Weights of a small transformer language model: tied embeddings.
Each number is 500 + 25 x the weight over its row's rms, rounded and kept within 0 to 999. Layers, rows and columns count from 0. Numbers have three digits each. The size before them is the row's rms in percent of the matrix's.

# down: layer 2 MLP down (transposed), 384x96, rms 0.509, rows 377-383, columns 0-95
# up: layer 2 MLP up, 384x96, rms 0.538, rows 378-383, columns 0-95
down377 112:516494520495458566545513508502524487497516506486513466515521506482525510498493488507477534495507474465479481524528504462475538529503574487503481471473499481514495526502470517503501488482474495510464539544521510513480477486534487425495494478519443502538464496516498476470513493517530535498
up378 101:474527497493496460522454485460514511558461513495509523491494544506484446474474530533495537462529508498524499499499508488485498528523494496493515519469461508545494496518532493500474507521462501513448492547492512440512468533528528507491475485495504468539514521523500496498512451510450500493
down378 106:445510503489518491510480491519488519558508511523480495487436494534508503473502515536464456484516524521489454496511478516469514535507506519475531493517471505500487532486494521513498498454486532526491473523517527517459457523502462529524521508467524508475499463475528496524452458531536503533
up379 089:526485499482518488500511443468501552503534486467507469539480491499519513494468477496510535535495524486496510490494518496491508495524503489470468494503494472506502539457510500467491518464500482492458430511449531542468500530530533502501513484525491486497526473501569486469485501542542498530
down379 091:513472541470505458492471479460507511557461512548514514523506520507498481525499497514544521499508507473484462508530515484552510524479467511501557495497501546490505531483469523535462447515491467521491515472485472484490525482469487512509528466508510438499489502507487483474498497492535499539
up380 110:474461446483449506491508507502469516470537505496476530499461518504528476497450503517549503492514515495501471460518528494528500459494441491526503511435516487475506472495499524491504490474518518543512478485478482494537529476499524474515480511560538515509506516510516464538517519481501523477
down380 097:556481502493478498486509497439486512517549529545476486521529538483531500505505499478551507500494518473513522495474485523489503505488484448522476449568484512505464484487498436484501517491498480514524502548503460524477476504472514500481474523491529503534529524504475471498508497457506503499
up381 093:496471501499454524495508505500500545540481511503473527495485503474526476475510516542456430504506490504490459554502528481483509534486486520504478504515484482500516519500519484477516509536505494470474506536456516479518499500542493483465523506513482497522489539438529507452499477497483432470
down381 103:497489490510519513519510484490466515469532486499520482502439501517500523532486490466528524493445537505494513475513500518533494463513489475500491508452514464497509481489522524529528463472468497502492481502517475476486484501471549532518451488521486484452535467540500512554551482528504553504
up382 060:524491527517492513537509524511511466505517510465483479491541499487459500527503494510503535492503474520488478517492519541470568533501471511479448509482492505495490508506550481483520475453539496501486493513502490513492498539524476490529436518517482506478523422503460514495536508467510461529
down382 061:508498536461500499507502506522508467505510498497460509488457465494526491447490492525491514534468518506454521470524477475507530509548524505487487531485484483488480496496529455491526533527510532500485468497550508555493509518461492488555498440470506459507499518488486480523523480486507441490
up383 104:496516502525511492491513470485486514486495511564504503478471500494530526508487496498504516487503542477504511513535496529495517512479506501514485516547497534480465503554533515485511539481478482527425455460495486506508457506477472485501505513502471504532479535422542561523504490500509490480
down383 115:512475544438500521526536464467503460517490546498513523504478508485504518521482493527430485496444454487470489513486508497508495462534501487517526496444515456523492486493500536532532517487487510455509544489532546518494507514514512521495499474507520491467480500509511495507542518482492527514